Part of a small language model's weights.
Architecture: LayerNorm before each block, biases.
Each number is 500 + 40 x the weight over the matrix's rms, rounded and kept within 0 to 999. Layers, rows and columns count from 0. Numbers have three digits each.

# o: layer 7 attention output (transposed), 64x128, rms 0.0577, rows 61-63, columns 96-127
# v: layer 7 attention value, 64x128, rms 0.0473, rows 62-63, columns 96-127
# up: layer 7 MLP up, 512x128, rms 0.067, rows 0-177, columns 96-127
# down: layer 7 MLP down (transposed), 512x128, rms 0.067, rows 0-176, columns 96-127
o61:480463488537522489499471502544525513512508492470505482510487459543509494483469495492484519493498
v62:506476532492523495520501494483512500534464547489436473477504491494482540503525489488537496478475
o62:510526464499478505499498514519477504513497467535536502478540526487484466488489492462507485479495
v63:458455467507511484499500536478487503478525497491504471451507536538505459547454498489488480524504
o63:524499510507470489512490498534526506501432492501518501478500487477494515485554497506470526507494
up0:502457527517480476491491474531480509487512509491558507555557460492450495492474557492494525515489
down0:511547445491427428444492558522520430514482508537456449450486456549475536505452408511513540433579
up1:463515429513555499433483561426539559521509506558517497468540526504503453479429513484535465496468
down1:471495523535471512466494470507456523538487519508450509488538480484490551522524537527460452501576
up2:554524470567459527501547495481519520497574525530562531484513526520500457562519421458456536524568
down2:460539575444590486463472535607508561545505490467504563501545496466522519553437532584536488515458
up3:558522518505504508444513482560425461531464528527481519444436470487508517522487442550412605431480
down3:540505502448494581528576473499548426487432509488578481464566584558505573512460560466439481523522
up4:549513526429536477553538429484466535510450454463489474503561526480518525504507546539514455485414
down4:484453565482494448542493523490465540526429514536479456545506421501502552449446550551426500412453
up5:492503451513498553458543497525384494504528483462525469490513538506502573489513465571477462468546
down5:476475530482548404496519532486548433567498522512547473460464517460477540538538417482513507519576
up6:524538555475400502438588529466493520509560504491500518482497509411554507509507557477543498464516
down6:488437470526476545517481453412503494538466520485523471507523465495561465509560449531493552513467
up7:446396533512482510475517486561459534506527494503520518528511484555479568523501514458508508509520
down7:472482458491482552543446545557534480457577495513516579502509528446457488460492440571490523546477
up8:465485474548497493511507522505435470472478497487509470487486490479476499507506459518496513475517
down8:460513484398498521474527495424521520451524471548444508568542527426482516440472493464432513472539
up9:606519539508471566496435469463450544504483407504486553476459486485542541525544531541518529495471
down9:477488468480523421490548497452504436529466517559576474482541476529478477505557461467498545532540
up10:458552414507470506540573495488534426495543424430482540561483454512485461495478501554507539467545
down10:534420481473506433491456516496504512435463511556506576574514471469520523466602558481537452469476
up11:459505516493472521399487434500477494472467511512541506508516467508469534485538490483481548496455
down11:495575478512515499526513514493429472508463476481493491477516481522466552494436485526508498464506
up12:481509492532525477533483549517530441430510497532548554508462584499495452531507484547516581480486
down12:506494491575538521534521512472515479543521533478514454482549478509570544456439442558529423473506
up13:498504521491474543480483441514452529573514470444512516493521518490575477506508544495534445528498
down13:531452453514536459496528532511564463462427494495505512484534508508522502465554529472514481498544
up14:518557532580585549450604499527514492437423474540478450464399425482455490509433498558467485503568
down14:466515453525470504563514455429519587511536505514472512519547513568510531494608517437521443492519
up15:459478473494425462524495502523454423517525493478518497465481446482492492551443491543537543557466
down15:459447510497532563437462544541471584546467420447506509532556575483516526429482511388521481486530
up16:527512497503525477493492480547484505479525549464491473499468500465515530467438580460442500490568
down16:549465493516471533500489512508514474510456577488472458528463545534491513537503492523497490510533
up17:531493468477460525493534473543457492499500516497522497492510478506552386550548561551530586459454
down17:555491563425482382510542540492467490538450578533480542511519500580517489560500555501418446462507
up18:520535443531509477557515432485477508470505517464509527482470467500567498483484519497477515469513
down18:552475480501469489530535541495483545484462455490472393576512503484568558500505515522555443434497
up19:533442499502483524471478472453405507460438486544448489524509486522419523512541543435494454468520
down19:435428498519518434502474471638522462457522498513525595504449483548526495456496441482437453513517
up20:530472497527540460429505552487515522514527547551488570505491484534442432497520486521524517470492
down20:477473467501413558562471546525453489506558476538502541478501420492475488543479503476528468525485
up21:518539537505471476449642557561529583414488526436538519514497496441554464521521550497494531543540
down21:493384516478506425552470517497584507443587559507500513545502470464460496427508499530455487523460
up22:529477442495436500494479407494492406598527475490522511502515553543370521537573558484569494473479
down22:488509501492539466479492534490478526462428498527453595492438546513453467493514511461492574448482
up23:480497475542489601492528427546432394451494436536488455510450450505563538491534486452493489495486
down23:505478517459467530550492478472562506430502549561518570548555509470573528550533464450460528460546
up24:432475544505470536508510572500430511525518514521455534520448541398540446547519516486425456542521
down24:532518462508466562456558491476477535484526529491512446508531555519535504464516455468516537469456
up25:492496555491496473527539536544512498539512439485484491514523456461480473580432479458451478565481
down25:528381466483505576472524501537530482470537512578452539577434496521439534500568528519430482489533
up26:506477444488493543505479460502434477495429512490498473391548486498470476474443537502545532566435
down26:491493439547509416487560534534538577554478530459519510483562507452517472536469546578461541508488
up27:519444560578460450447537494528534537503511497531518542507503506487442517520466491496480495542488
down27:537446472464547534532552510524519467508556522523457521542493470489575503473447461473494494436468
up28:497474508495458522426536485521528504575438482487561548520578506577495560520454447503499466509484
down28:488521540483459447524479491507425408447487516525528495571520510484484456462492493497473565541468
up29:472498495506501537477525567499504521457468532403497491522456521449484442488518436505495464482577
down29:445513497504527446501507527506520494463483481477426496487473537538492525505483557504519497466499
up30:454409514564455545526432459425480482504471517537457468506456582492426538474523514559437544474428
down30:497507521507512409511538510558494517473456559523483544467499467463506503608457475440452450537502
up31:502444511508443429488516515492459464506488448476441496456544518493526476604537525579533458556509
down31:511444515396545496555566475457480488437481481521482543462562451492525559497538502548465493480504
up32:553548480456496520498525495485503459460482458492515498507568497506509527527446533451497487534487
down32:467535412490541537508495500528507498577549499498574506416489486507467512479453517492470503550445
up33:449485502458477500468507535601519471461437523494462493495481442456464499517521536577491497511560
down33:488491472495447482469499505480621513471522440530468529460543545562513496509514498428518482486548
up34:502451446474504527531527519550450557462541440487474515460536515483446458510513464519447507517539
down34:541454529586512559503551464515485501426504513511519419525481464533477514513606521563504498525530
up35:475567430518551456456469432405513476550472531471561536480478459497530512605511473499509498563517
down35:512586509583495569523496422504443523480542585596542529553492456424538444577435499492423457436503
up36:503517491507538508446517398456488541475524435481454507517552502452458503536442508449469451528511
down36:510491438583512466566550510570505491515505520458570498457430440499453473462498483537487542495486
up37:506551494531518484433512550489517498499492511481446445470448485597506467544538490495549489478532
down37:473478599493484488422517521542486531446532505514559533482473533564557575469468483473522453550481
up38:527491441506491522435490510469555532451479553483516544488475463492484544534520509604449528555476
down38:465512502522522490474495489484430416527493495472480523432479464542482527483451516452506499495512
up39:470503404494473503535483495536452509500482474544469449507443562478515460513525519504475505512497
down39:483500486443485521499534479506535485450549410510475476501509499531524481562505512512422501484482
up40:548539494519534521484566421451453468471487506422492507490495471440467513536514510524472491549519
down40:497563493483505546510486539477467525538396495518462524471491452435574506473504492520454477510564
up41:459555487448517462467525487556464506575533457478533493468590514492468569537526457493451580473346
down41:479536567453486445570468443498451512505494461465445559534502458520523459613449464505530510469477
up42:508540505510454440574464562511487476522441509480466430499387549483563514484495477548456502483444
down42:473474499418570538509526422533515487498507477445469473523425516570511491480468466457521465517500
up43:474482522477506511526508548439534461479485502525403578486516511472508451471442486501494460501516
down43:488489491545532516499566558502460494562452461564465553449527456475534476512443534549454471506503
up44:560450534424507568445468510527485469548467485517431502498506495439481543552490517554545555519553
down44:556505486526529473405459470524494436416457578537486553500484448489397539529533544505498460507547
up45:491508480484445533482508481441514461487498512470529472453597490525458560456449572520517527444518
down45:424514480458542478528478498595518416473539529414468522492534499491539529539522500455544485445468
up46:467507463579497514465450478471455444522493450494404446492466509585514514500460488474496527544500
down46:473437537510483528542493498424467532487490480556484527505583511480526506532593527453548478496492
up47:559500570479453532490460464507491474503441511513491538490447523487562446505508470526522489500551
down47:466553488571458508475469557481497542542438477514450499473425512517444534566505435508522448472509
up48:503512553439488520535466505492523469485494485491495489517482472537512431488499491560553465510513
down48:472407453482518585509535521535506493535470552453466479518453527546531471439552465462469478487525
up49:539519484507437597496520505458415488456477598493492472547530445456425537532505467530484558503524
down49:537520524503526533527407435511499484417525565476458506525518530455458546449493583511529503523534
up50:530514476513467406461524499544571507502500455501511551594516509470489558460545577546529579546433
down50:453516549471474553541498433479482476536485474510588501537482456454516500604460473520484399492515
up51:456423534522363460589424477453515489494519460442492556486496477499598520499438536538491476518456
down51:575555523471526485482571511528542513507497513476502466499530479486481480493441498505508524490503
up52:528560553528488534427539544521516465435519437514472529492479522504483500534477527546535546460468
down52:500421463480492461474462387496460535532541458489500516487504495531527507597522511511518500504439
up53:496471436553472573428547495568487500407508500531466547497495446515519531484527547406462548496523
down53:518506491483530585506509487484412473495539427469531499435514518518463554472473469520485445444428
up54:498529502462533554448478500535496458465485466502445501574496513488506534482441471517466474470461
down54:487492500498436437462559568504514528489513475490499483488520463555537392500575454432568541516495
up55:529512485586529488566500458495478514520518557447524516507486482539489557487417511579543520534499
down55:426437480507438534478470551545470529528502545543445498498469480507507436387486572522467572524508
up56:492484465555440537508435494452501434554491485488470464512514546535435528513455516505553503507500
down56:490508496498500511484458504479455512483513529507464532460499451572565476488504501475472489546533
up57:458504484503484477452490508583474441431453443481473491413454496455489500485512531528491506450545
down57:471507486501509557449463536514494507519457550496441563448496447455534469483460440451451509538530
up58:507520562484520592432475513456521558507465435614424429543550481515510559404507442556450506479486
down58:500514483522573514497426440475479438553492496467452547508521551514495478553509487481546524452494
up59:492485496495389525437453542486457507482505424434573518524497532482499545559542489495545520526534
down59:515499554464498498480500535472498488534563484469522411579471528513535552456490505476458468502602
up60:516457494534508559440561507565460449528474491531481514541533425524469463605553583482506494481476
down60:494529543434493478492517524498511496442479489602526477465510476529494506462490515459519501452534
up61:530439503601440531480472491484479559524490486514561540517507519457539578488509566465423431490481
down61:500445506523534547558513544501535416499507460489507394537428479486457501432483573478474422545507
up62:480513555489419524462471526560484474538511484474600587511547447524523528453475504517530419485531
down62:496529555510488510449410463480496505491508491464494492512491467505492428493451484522512573478557
up63:584555533472507493519597506576449525529527495465437464521520496486471433578524480509462483462536
down63:482551515520495492493489549475432493538508543522457471530602544537490495487477552532501501501470
up64:414533493415489560448478475403549461458516536428535527489456484500477546426496552515504496611422
down64:559514523523433455476489519486437511511612494549482423478541517460513524453522485531467517463484
up65:500487481432524495439477510437521443463545541438469553450513536610444476484518532518438474548518
down65:504524488474465503505533412475527489560427509455485489539580459475554520521445555492537534430450
up66:447483518484440460472546565538519475469468521485409478459475461562529483430527501561477533459463
down66:493500473568478573447488515584478519547517500552516458586530458435561487595489489527421504524521
up67:491538387455476590550467422450521481422501460517481517490529436523501475536503450590500532520530
down67:526511477512526422511469538496605508480512552489484465531446519498445488517502513483453498556524
up68:506477478572453505486474544511461500394507504486491515453456524502488529455520513533464485480462
down68:544497489459573543440512483494517560568470507514465543482482465428524503486539477486471456463551
up69:460572492540460483445562461459429448555530399479502589553462501470414517481478476474420532395496
down69:544534518503423608448518608524504496449514431513597470543535533448479558513475459526481462487551
up70:426491530510475499482516443527489510545559452467510521478497547494525465528538515522404509467504
down70:572507510530467492524482485496527494532449400507406522636477447484505492481456460488533464521526
up71:504524492463546519503537456468458449466488449447453480447459516494609485525562486527514520551555
down71:530493544464444473475510446503481504532526509511496483541534518560524413516457475501450475453509
up72:500552458513505564493477434513473461498470494492524590514455447499424467536473465473546459505446
down72:467474473510492528501578528465537571557518553557519474517548497474534479510537490524535519477492
up73:523494464471511497522565546411445513532478477466455518493461450539534488395514524522567567457515
down73:438539499568536472523440543476565529492510508512611436483485423512508499480521503534447584557495
up74:500543496461505548493483445509465537410480547430519497479531497490489514454535533478559410493565
down74:471442465538486470475528580458560484413491583547465555489518468543454527490521513465467471505473
up75:532482427450467460509511521528486491528504472474452505459491549513569436562523588525532502520527
down75:546526578459525556572486528484509469562460485477464462555460517534532474518480499534491530451508
up76:526604482501464544496474488473438446431474517506464496522370497481543513441594537511488442579518
down76:529492514460513453521517445491444550483533494418481472518508513503546562475528488548498520531474
up77:495518430453489523498477516507478554484506465486486523515485542425530540456550526477495481534488
down77:521503466490519487524513460507482577481558436467532499541481469511493511502484519581509517476487
up78:488529557467440562447429546527514481485493437459491512504546515489539470575553525495496545469476
down78:517524454519454509451458455499477587507554506590527478530459456533490456494535546560513536534472
up79:510528490498489442477526528497456471555503499492589533671495457497521489564487410507428479488549
down79:451520513521502415468450455497505515537541512523535520836503531512447540516501501457476567504501
up80:491512395548602447518460517451521451508553472471436528444463523463468458465589531506548516531473
down80:537472452449506580499465480512570456542439506457500554507528445501482565531472452472506420534520
up81:515576464526481535553506476499510569497523457441524538470503532453534539500525443505450438549531
down81:527522511500499494486518524508562542482508495536514522568516403521517512542436461506429519530521
up82:514496549523585562459537431459476524517440530428518500503485566496499530561527526544493399561492
down82:467493495435424502503498453486412462480487467508541547579535549519502527456567440491443531466508
up83:474449420461449518503469459493542560496492528453560513494532494517425535519478552493485506516467
down83:428492556566476563547547490530475423545479523402501527551569511461474556475468455469481497498595
up84:518474544450474514437524444462494500503483530464568493509465485506519491488490562507514510538527
down84:494497544496430472506447510520446499576502469503479567505538533507452504415528542462466505498449
up85:455511465530421490472475553528511542454521524453546520480488461481417475424518409456444503547493
down85:558469475436430441478525585508510485557459520482559491484532476522536574551524430502503450514498
up86:535555488510524528507510516434498454495505434484551523452446502547581498479480395515397522515491
down86:468555487487470564488531517510508591536448592458558449562548570556506493556513583475489541494435
up87:580554568497468465480503477497532539493502467444445504520391495503495505489465500510481483506466
down87:462540565453522492476484466442560546550501488519470475552558571448460494466486449471484512405494
up88:512476506510552492489466540467517465450473494464528516483492489534429525410475512573526510571442
down88:475534545465541477512491494449491500525546417561433530489470537517569493482492479483541540550511
up89:594540518514542512519506510475523486427512504496460577490557554438533502512479544505510515478524
down89:515505564459488510490488493604463437539585539536524500521493467451440567518499408564499548549486
up90:521506500485533491468517530543522574493528492439430545474496499450479512439455558460496444541425
down90:485548447569484445518564489540588522470491488491510541539514520469571467525465492543533461524538
up91:582447526487521486511506509473528528482497518478494488486456534459490435500518556509424488547575
down91:447507434492569502456564545558515508572519467488469550505507430488556507467494496508501485593458
up92:486511513572462552470517518548491496511483487499436463482518489517471562493469504489498501499496
down92:508544443538537510491533522458530515472470474509527516458527502553526504543578492462509475554484
up93:504501457544533574474433500491407493553514475491525538500529511459449481548464527512543497515453
down93:520493519549501464534472437480606520469499493558468506545570508555501469529543455500505486509536
up94:494550460488502504524494490530492496515521501498518506448462548512432527472476489507430431456451
down94:604485484562529477447523549455484514501462516487432523437483553469549529529537486455504524480493
up95:464453511440519530481491546497577452496481486509459487515503443564510467472506495472482451483497
down95:418434554515536539538497466490493481508457552476540429429489457504526468450477498524432547541478
up96:431471454561477569508479453489467499522391452519516456498435539510493501530568549479514489502543
down96:548530532517557514432580457481520551447570537464493480556481524418437493507538519502427524513496
up97:554505494533507511500474527445463500448491515465553501479483555477492514553558487462507458520545
down97:416508544500541508540514544492500546570477512526482509440505508540545443607530471534578530504522
up98:596475537549474499479545458480476444538489520514586516480515544486542502547505571517506481532467
down98:484511527548522492530448504522536552485584483496485504459485511535439442464467553515516487505464
up99:519587461557476502540476507504462469544459514477459508470477485478502486415463586524508434507421
down99:529479480482431457475478469503540422529594505449447430489517534495483551475505481571552472519513
up100:519497456581513505453583418544443464466432505474568499488562545492501476553548463472514456601498
down100:479603512581541550541417454572465443516463508522553504524542566519478456524459467529440548567469
up101:514422471523518547486449448514479573540515473521444543490459509471464468560512487508479491535589
down101:478568578521467514520450520530551494545539453459497503414450525470458466463498571473515583492477
up102:523519433536428545467486486459544414443460552585468544408513549581417545536520408484501547525481
down102:559445544474497493457471524466473568487479548466523483552427529483535501459512487519532509520529
up103:563524489504507535469439518412460520522474490441495508481420518471490502694489549617528472514489
down103:515384486509486513500441547466423510456521480542510505477416484540579470645523473515564532547500
up104:548508505466524500455504585468441458564471447456549500523498534499506552509423476477505458481448
down104:487439499484459463476505455525531489509516558502555523538515457567477497533504561455467494503499
up105:521533517540455482479538501487467487496526479485528554533494470456551510466537493485460507505461
down105:530514587517500540466521567556521562469491497493531420498515476519470460551526457516508504542470
up106:472491521542422505456465446507432477555481543485532590503531529476522570458523505515470550473537
down106:534526500493566540566529554517444524476531501514469416504488506470499460492497505509499522508464
up107:460481508512479531435473519541514528503494540545506483555480484505494540445506451481513532524457
down107:558478502517486547442429461463456615456481425468476488548482446413505462508492578521508502509485
up108:495489441560457550501470507547446481407570438487528470465456462494505484569458505481444508511534
down108:495574524471499511460526502441448489513436569435475451518494532559478590505504444452497535516496
up109:539474500473420589529467443494440525460451468449546498500522550564479506569513444481530544521418
down109:525550491472529468537454578525522475465442505515508477526497592484414512480516519493562524493507
up110:499552502499491532484449477489509472581497550484502535453518527469446493508545525554535523457487
down110:508491507509568483527492553408477468445501475401526472555492489529508527530470494521493514514501
up111:482566508459415483442495439450446527536382512518487511490446469494477510474452543505519512505425
down111:478448421511492468446403564531470501587553533470523478469488519418529559487496515518493560536550
up112:530517433466474483486496478451505498543512540388530490487571519506503439576472551538470483465517
down112:524490543540508534488477578490483477454497523491510448584406464533505530505488529494564487522525
up113:591432540569521576425522540505519473484465504506549460507621473451468514486523532519501483482502
down113:502466505471558533550521465490483532549519500521438492442484504468502434527433504520500547562419
up114:551478517495456506537490463475487486572510441494374562420525531410449537586557460531511538522451
down114:539538462553535473514500479491480532473546532496529539580535446514544547556531437544507511510518
up115:548533539440500508537518493544479448545461527562416539429511499437494545537477472481452591542461
down115:473557489523505514548479502478485491484481546525539543485496466494475496506447512537431555493464
up116:485443487529460461519570468542432524468502421558489533489484487496570539561477527456521518540452
down116:480517522456548460530478411476521462560558524487527607450479477467550505415500515524569525440495
up117:465481530508475465407547509519468475494509510468468526469531499554460549559456542461518402444482
down117:555456523538467481508493466505499558469501492502473424468562519482552517547519522503499482525497
up118:516517429500510528502449521499478502573466480514518530537560465458493552495449554502499514551453
down118:477470518523522525492521497479550559476518519520488505452404497578533472450502560571491498499519
up119:513476505546517481467463530543435504488499415574519566517505408513458535461442547475483571499492
down119:477505549427544486523460522487495581537503530459515485530471468461478437521487390508441520540528
up120:517461460533504483456495532579517389454514474448517456468462459497441538527464513556552506485454
down120:440444435484562383556442438496430463457574446522541544451420535501458544563560474421527446491429
up121:545473479468481478455471497437455520485525515409496569432395435533497494571446510488534529533483
down121:468541449496576521482457495555455518616463483447527540439574526516483476493534503476524531529498
up122:561495448508492501502479479466495472444447472474504507495495428521519459510568479532469467461515
down122:494552499477530507488511528532536508526508505493527477488464484451545522489501521511517477469519
up123:474545486531583575465583467516521451506425515554511502466471418485483540546491509506479523523479
down123:566564523538506539548476509491562498511552515505504498513522525475501506556522487449516538475492
up124:490501429535574491474498490539503498410495506496494511474498493505519603566468448499543462541480
down124:455458442522496587504470553403511546505562505530467466461463568494511521521514509496457553516519
up125:502517478490507497544466472498537503527560508516470532487476583498475457512469456515457501454501
down125:481412411493548529480513547598485516463470489504534482492501483564548591489489461516511462422460
up126:453481520413466575463447471461493482527469455454520453421426490496584463511499504548460485476494
down126:470455550498487435554505478534450525507519537507472481457544521521444539476466444525511539533547
up127:433525554524463448477478483584480499503542479415537562522545526427484554472549476465468419503488
down127:527508489522517565554470532468504518479451541485474400670458545530464519565525522544509508472555
up128:580545525497460518466551489557460502536478559474450463432554493554519479506535573544509552461478
down128:495449390511548424490447491480504529551499516561468429515432545516450490517577485535511510533565
up129:513471581576456556503484529491441518519487497468417481474486477474417525551515502507530461568487
down129:515532505476492457500543478475423478512459555530420576508465466500496510514526516501504478522541
up130:478533518464478547552586466460505503496496503513481470516516518466470447469417540521519476472483
down130:493499504461465456446492531562528484431484483490493509536535567565507533512546401508541483539497
up131:574483518541522493551439505466490434493518501482522527466459572532436451567488539513506506501567
down131:442524462548571433524465523436528505466440466534492514458531524515599417484496533538481449514532
up132:481595566536447510395488489524488504545524522459564441480519491510456487431501544532576536494494
down132:544451555506525539504490454487523571525475560512390493492518476488526537492546504463492524527518
up133:521518561505485567499507570498488524514436531469468481506514438523494480582456445430437514516546
down133:432481498516492464487480556457520507533496518525551516491456486505430492487527524472500494538477
up134:539495519478473490428574508555492467522528455501530517555500540463506564430450533494453523471506
down134:533461462485531590461492514581469495505471550450576471544489508549497485535547463537512466505438
up135:517527508515393532509426487531438493531513449545494507521468566443546491519439514488459468449532
down135:548553437446513505456527473539545529518480508511413454508492429505517462491480492558538561546558
up136:576488524555446545476474455548562489468426545483515480507513496451519466444511514542535527441501
down136:446474534473502499458527440495492423477531536529461448566495511463487478542496551468550466490493
up137:464465502534527523477409515459509464510471524455452538496541428505517531477509477455505415542520
down137:502517535474474559486539507512515563495530506533449404497464533486480466522526419445546554569533
up138:521528463533368499537563467489424554522501510500436497485538486552510446434480500543486587552465
down138:434558495503430561571437471503521502505462492485496561458499522484521549484513394517555474572506
up139:499540455503433534478540519498418508487495485526548534547515513470500604504517420604390560500426
down139:509441488518557504503511550518576478498520523438530460561480497544490510538508519473604502436436
up140:520507533501518512455497572512503496489463439529451526429422478584541460505486560487513544548450
down140:510463525459495587546486454465472499466436573434523543552512472489494491455525432614468574516569
up141:542508398505494587495419557462487457482459480403510503478545501565447501472422596501569521491515
down141:470423527482554490405500441498539542540474475511457489541457535515581509519483498436537473429514
up142:529540478513475492496535455496497504534484477451545517461503491503522450536445472513519501519559
down142:499550541501530523461488523522499492508508523546515466457568503520522538523501552517506505472516
up143:519528500555471544403509515485403486544420443468493521478422500517514481506474515459583407432435
down143:561476438482507537581404453528537457551521602528521474514473469521470407504459506468522515519522
up144:530500559459458531472504503541400398577482519505426550488560501422540474499495524517475508564461
down144:485586481514619498486568447521600471414557516466454420521482488443450483529530487518403490551512
up145:514593434494508462465547501511530473583508548564438488490536467440469446526597465484459524557514
down145:430460584459471502536509460588443512506443440466539449476477514541482519512480475523550506472483
up146:537555453457418521436465517516473478510460583507496581540469470460566516548429458562477521533505
down146:466512508551478438483415555415326560497459439531518451536549524476511469537472482421513475541538
up147:583526505528473512526511433497494508508526554429531524406518555534434468466487521491467447428476
down147:524510527515491539498460414437553584586463519494465485567482500494503506567512496421468475472487
up148:545506507481446566464512454588566446469503507515538518487485486497462481512498485462545554485473
down148:527569490472503579518507480494554502499537525464489438463522515455529538392479497570449522503500
up149:557526529459410508506496523544513528486468541424496476424498405543450454512475475561563454552518
down149:437447474497495448532503410532506545456489537467460497533478547553519519471527552567548516576358
up150:513559513520494551483539481484473541447477508539487483508539547447458520520454503493496508519515
down150:538554562533447525529516528458468478489484469492472491488502473517485459473488489504427425552450
up151:554514473557518482451561493525508510465415474488484452539454547519408526512528440495445498525484
down151:404514516464525494508503485503447525496540469487572470581531430570511487533456519543488492520480
up152:525511524523496528485526460525520467534412524509460470505425478491535465491510442529448513534488
down152:446508441499443482514506493513434473456501513491525467441491551490435563502530493510513538542453
up153:567508486542464513465470458530520492463531533480434543537558454571492573534460493516503470478528
down153:501493428489520533472551477508568528516526565488408556576508519519483523481530422478509478530504
up154:381562489510474513538531558520469463499506530413476491437580487466500451446494565465496529552496
down154:531538497516522485504451472536483599517542470493490565479487429567460489557469486493555446492486
up155:465530521524482561441498548556453474455448466506510494491485543452464519515544468555538497508538
down155:490452436483476428474491463606520516567395442440582496410513536477485512466550403487559505512498
up156:505534492523482456465451461497553499484482509503516419480469497545485531456511539537560580499479
down156:517478451471497572538569504481526503530537527499442529513530509460504483514555538551485413567382
up157:535496437417492502573546464486535453567465520565520508496436541426542510564453560511483505522541
down157:488544450520494504514421455486559472566472375462447415537555536496536549476548500510582487551421
up158:565603508549455526475514569547466516432495427489477485450512498390533521476487512578460484580461
down158:522485505543538545494519541486534451475509559492514486504504494518524445483494476546520479456479
up159:470477494495484483479513542420520489575467454520503514522531510548497446478592541496481445565531
down159:488509415472556513470532505498502518508475424465514450504536521500536559467478452516544531489449
up160:535531520513475489480507460501509499505454406565480470534548496483506546438472551563481485505413
down160:509576596546500537542421472526511496443471513560472512514492489480405547489516495491532489452523
up161:576487535558529460437483477491545576522540420479405558492544536494465487433500574506437508496470
down161:536449477498526440398423484519541487509574526469419494567498475516463525504521521454521510439465
up162:544472470471542531446446509455520508505462472481475506497472540534510423519439539509551526533525
down162:498451590460510532422486491432472468454539567563540474523451520563483536490458522518498432483520
up163:494459523488437465457517517453460395534486498444527476483528547502516534523498501534435482530520
down163:449521563477568448513494523511472549475500571517515502483482520495479529488474505488522494554480
up164:469515504535555566504474586463497461523471416506508503470475521537555512495524457644527431471448
down164:471523504467452477474496457498583504559449431503573563464505449544565467537564480439488469513549
up165:574505490565503517545481554485514427515473429527497511484459534490448484556471456519521479522391
down165:441516545509516513447421468486480527500488488481473514471437537509506478536566369556517452544472
up166:498455493458511535487502467499523515519456521512509504443478509522486522574461520433465550582490
down166:578495439509452406465477525479516458514493488477515521555454506457476450464461399540561485498446
up167:501563487547514477412495447500484550479446493528453514494491540468471458523549461560489578501542
down167:399508460520502483386478568549509477432482479462495518457496465462543495439532528505509486575549
up168:524464531575501488511522410528500507470473518496499521543488546518506460565501431446555431566541
down168:494516565468499543457504457562504485519606490479523491500493547515507491474523550523503572492511
up169:568524474496448513436485488480474545460507511468537560504442467453490524501601461494491494513500
down169:451493522506557451601544555538536468582458471458505389453536498536505535515482532455479521478513
up170:413496498510493518489485488484453488585544552468552481471477520435423517498536521442516492490484
down170:465570552508476515482500520495520519543503486476486509491495512580527538443502552533468587490528
up171:433512426496543526393561474465474530497509489461514460496519514451447532513539504534488464532519
down171:465530510627509544560533517538516591529433506513480567471501495519540449473520472582530469471444
up172:521529421497556462431469477460494440558510472475490534425471477494456502482514492534510504478488
down172:468545559565477509558488539475476529526504500466527602538538541476469517475550484448481535461501
up173:494532523558455506489462565437496474435440522549527509476498518509557552551482470528519489632512
down173:555529520479520515490479470508470538520475408508528500480502470471499540486504558526509538517549
up174:524503509523567545489496519540521539431455472507458508563501512521487528559579506527398469476528
down174:521506497570554461412545503524524519433471438514495544440469441537488542490528469444555522446508
up175:513537437547466510424478477488452475388430509456538475480545540484574605541438588482546542547493
down175:492465580436554500557473467542533502475500578509495513457565530470604501493566495595451488481525
up176:479466401533496522516470495544522511487540540467554513447458500425543557501459475511517535498526
down176:482556566510439417533547550417487524520497468479491473513506560475498448410520500509413556526569
up177:481493506543479499458540514487476525521526416462487434571492450506480461549470511556491465473524